Each number is 500 + 50 x the weight over its row's rms, rounded and kept within 0 to 999. Layers, rows and columns count from 0. Numbers have three digits each. The size before them is the row's rms in percent of the matrix's.

# layer 3 MLP up, 256x64, rms 0.14, rows 227-255, columns 0-63
094:498598375505438458472528489455466471421387486433478563521597535487449503563567542488471506505450511473494548562542444557468476584555517533522497558479564516515418432471529504437515464602497538
101:477476524555514535478504449516333490445418520529464552403497543474428418544575549441478386525579521544508482505578492470505477550547567416485508526518521416495566524490490530502507442471559525
102:513570430421462521470587493518456471532470562509568585394485561525518550488492486498482530520515450418469535437505486538441503531580528510469579376591428519517499454440566424462490465434468545
094:459488497489473479500420577493478481509503472477523607441492547444506599555511451502498575495558454581541404522571464555480515535530488525483450489512503383582565455513563585531543364523470511
097:505543525430484438544599445513503400511492412508644516484492504488505586504569508452538586508452418542464549478589512419494526550571474508456449469547490538513487404494470545448444491470555491
102:505499493484430428466545494514512516513470450394508490496483603546436437480523500446516506557580477546576476512467569460474406512461457494595455611583468516448489565555515496451430470537466618
096:467465455600488473475448514544480471528442526455508519441503550536535605517506461462539492509484498538479591532504521465481375491531539493391515400553618495546437545588407525491421440494476485
093:468467531510455505531564475565430490454536591439491461461536552501467538507532509473611428551439423580577502475441465482468471556482504466468531479557539569471533428481478578519382501522425613
091:508551549541549485526415530481466445464517470486451472467534563477389547550477501492436556440481510472474486467511396492503465610518574401548527389602495490516614527534463567502548439494526504
095:474536488529454520431530414526475397460419492496488567491501611547441480554562513559543464515436442420511502509560596471502465508474470323462530444515528553530551446508506475536534520534461501
105:549472527481391507513559494422414519510361420509605474533548500501472528580573545484536508433499373486548470518473487539517534485499459482571541453508468471511492459522542518500403528575441560
104:452442416410420415533524490498420404492553581537516534448514503447509578476570459548515527560509412465536506530564508429482516557585592512456492485559561568466503414526520457493522527483507554
096:560501459493453437501372428488518533507421408451473550485503473541507539517533482464564573392512450453545499502552482471561531557616403569449489497508554532510500555510503545423546534470568561
104:535531553405467401486585483412316445494431510525595548546524494465509459529529521446518524566555513445537555542478498447499523552581517521545530485535499501479484537450573460517532439470453502
102:478531594497464549391476548458513433499507464529604473524494567545493436514582620488533464508585471512432533458525520455499452486632504491464545493501487495427516572430507520395520468469439486
111:591472580464466467483518490463491541481475425457468470505533575473474525545468549551481549478612445465484586419486527484495451603560459488497538558545429440499609447580471511494573488417456563
110:562496556512443463448494540462463506557386508489592470489570503437425518543487513495536404388503415520475526470525512529563406607510454451567530478489558435505574538536454494460468537428519537
111:458563529449407503481474537487446462504413568433496469494495525429512503533496562541566469542478462527480531522460471479422544418579511486405619543511475527530590583547472523503467521601448403
102:534526563533508454436465499468552463537444610481484566490500501442526454474523583403584446481506399433497581445544541486412540552484488509490493525483509519474571417478403514526426448409523550
099:573506463498460517396528480577462574456502539479506565461492606457565534574504481457458478496484439510594543454443495528492473451487634515542458474479545487569470508615493471463543444457399470
107:500472502493430472490550451493503558467518571411475487466528538464514600506509550513497579478475460498485534349479551501506466493502550496476524387536489496484586485492559541395521614483419612
099:488524486424421420393436505537471397524422492487509561504582519562434550519542492505518616485461410431548521448609539484503478506523493488565566471506516504528476483480523405473540411507477477
088:514527644449498489404469536517503478515509476494467525423501480443553494521553530486528573556551430423460556411582494465487522491495600613545452428484514454583530457442423527442503490474468505
102:475484491459451496529502490440413530588447528427568526487533485509540455531594556449460479487497540414472493448601427452497458460503589510432554443579577533477516444431532467482438545573477591
089:500462456536424446397512607477478469426552486427570620499506558440505500493584522483599479483490417503536497501493510536536527459460473520485476620498541410507494501565454434503534484557415500
092:482442521550492536442495395468492438542480516453647527480513506492421520555508550472540467409495535524439549544472445486424490569486469465482540569484497501491642409519504564454459476572524562
099:424511526435502479467548531486435429547478456411441464525632576452532463561570518508470590543482506510532550561457445523404487419526530517451496422599480514553500500558427493478483544460524554
095:498475426563473467476469485541540433551533503514481493492517529416469533447580512468578458586461386487493418505525528444453561477539571529519485520581560459555459407533475609466544402444513550
099:589487452504471486439585571377455527476443529482554531421557499501504549543513546502530410520588483433409515474491492512483527481533558443612555432587466473480548538543493501438459434491441514
# layer 3 MLP down (transposed), 256x64, rms 0.123, rows 227-255, columns 0-63
088:489517571602542483520489538548476484407528514467485493440476461592507504461419551510505380480546576472551405523598492402504490499504494485480425546534441472486467487487403533598513484509560579
084:522504418539537592548542506500575517538492539551495499507586492535572495401418565428470443491558496426427418508529550524459493399476471500484481558482470449426523476430508613556505484443538446
093:498504532587612501457509518499545517477523447500441409565535487531493519457498438566469481411547560547564510510506483423446470447584433557444556616476447550599480474453525457512422466486440504
089:521526491446518428511598455535508498460509616646424482522560505536602466457435508417468508476455561587496502403477573492450571421508486467529481501483563488472436471508461512568490470476484498
087:610422462582575566422492578421449546491489445517485508534526583498493485474389532505393467547565449479503533509449460520561432522443484455566467510483495556479488624517472484553495474511469527
101:509507562485532469479484508480523506402418431445492620544553501550442524373418469478489418523540532520503522447525499582544519477534430576488609540577524449549449469443537435484473505487558524
092:560551529511446512456483432471541456558552447537464470472548404508567429456440442500484601599498583528509494515501457515507552469391497564549413462559432524496619492459493496513442484481564522
088:487483482449592497513476452495538489433511443500494512551469494557473526612493381597498526563461496500625509500481350472552515549469492480491539460498471521489497585541452484470579436549419551
094:602455446413548498489566494519527563519479444531474485520423416471552484472578444490543506465477468567566528499418536526469399571459579592519495502447530600561490442459576471514441477456494470
084:514538488498522477525561577490536488466529459506458438531474438483573539592466525519428490594558481450528484453521510464553478535458543453563510359459419407553472470518538492415529488627571522
099:434505492482515488491436558511508491528491535514466567389549422518501624414526453498462456438499642524460464504509587632473502515491504507461514458450430604524514476456474541565529535512483464
104:517579482532606436525497481472456555392481520441519456453487539422494521560402489553530457568515531482507429474408468584508557509449482527505522571512441423474511556575532457625514511520445481
089:514451477514462551529499517433524534516595527524551531594492561502570568505570488503379406613521486509476489553431429399548458494418540504530420474505493500503464532457462499530384481526457500
091:506488528566568533523428513627490533510656499405393466519552560459397526491529511438477451520463469518441470458551468601521468497455468490498495492497458556517464535541412456511483518545532460
098:518520548509584494530494512505436558487440407443528543489514582572515451517437400456459481548539411546523543469478439593397533535462466431545588485371531556485509509547529476554510512473485474
099:464586483557507511532501514452542507507560366429480563553397489437452580453379545550442562418515484439530432484538489502524473490497482547550538525470444514522561521509552425577487553475513554
113:563533612498452436496539503503536514570505491553627481508524447499372494475463477510530444496441473543464492428587509478536551497441475445521542422420568476541537610528483481486444417456466524
116:436451453508598508640472545463460541470422506553492466560471429555541554535506499418528518436489526397476518522509479555519457504427456521426429559500576494545448531533460481542501520430592552
082:443560493544565465578510479503694526459520448529472463544525531507531515347486475432513487448513459527504587497496470452495506515479449426490480533487473533512515542506447448516497413464604552
085:452525585489506500533438510416480550481541468476528508433554482574554512518392460515505527486468596446398484597529511493435501520483457545546450527538440526438425455536543516504470602431565598
096:424508512486557575485493474456483598502491574484497456480478576460434490468451561480490471590518499377439518536551407550521501515615485536543498514496457367557537487521526473427558549427518478
112:458594558462379484509457475549480485431430556446461498542518483419440466412501467546483533533494520476462531546437543518568409567503494564408564532513512537468522416513551480574480480595565512
078:520428489549569540481461401471473591496464442401520441585533433519419492492528494500505488416542537593507502531505511530523492487504408409471600596482506481462555541543467537537513432562507428
097:498519471573513512543513548518474492449492454480518462568529489596441525461474502508414520380502541502552457530537461512531446544557459471532539420589565436528583496490564494428398575416414555
113:512605447456500500447547521489359409479433493504519468529542529447391541578415412549543508451509467536518489521544457508522545526551518538520502583532553443538479574464509473573515541432459432
087:471583502483526497552500540551538444492493477536431523609389530476480428514397478563498481589546391553469485531497512479485547424468481544590508512477503573412419533439476436546488546520541549
095:505439461513488622509457537511438489472482463510424518459382601594473432467513558435451496513518509485486470569496524541505555516506466530410588572432557455451433449507458512588548511492544555
084:521548538528494525452540525523492550564441552579449404484496489524476495548484539445432456418523620613485515526468518540428566473514429421572466437472442518466465542457503491426501543579528412
094:489504545418544590515515515438501527479577567454479439478504538478448539415566561543467486555543453439436474517545587523451491444589465557486435494453450503564401546533494385502574526538550482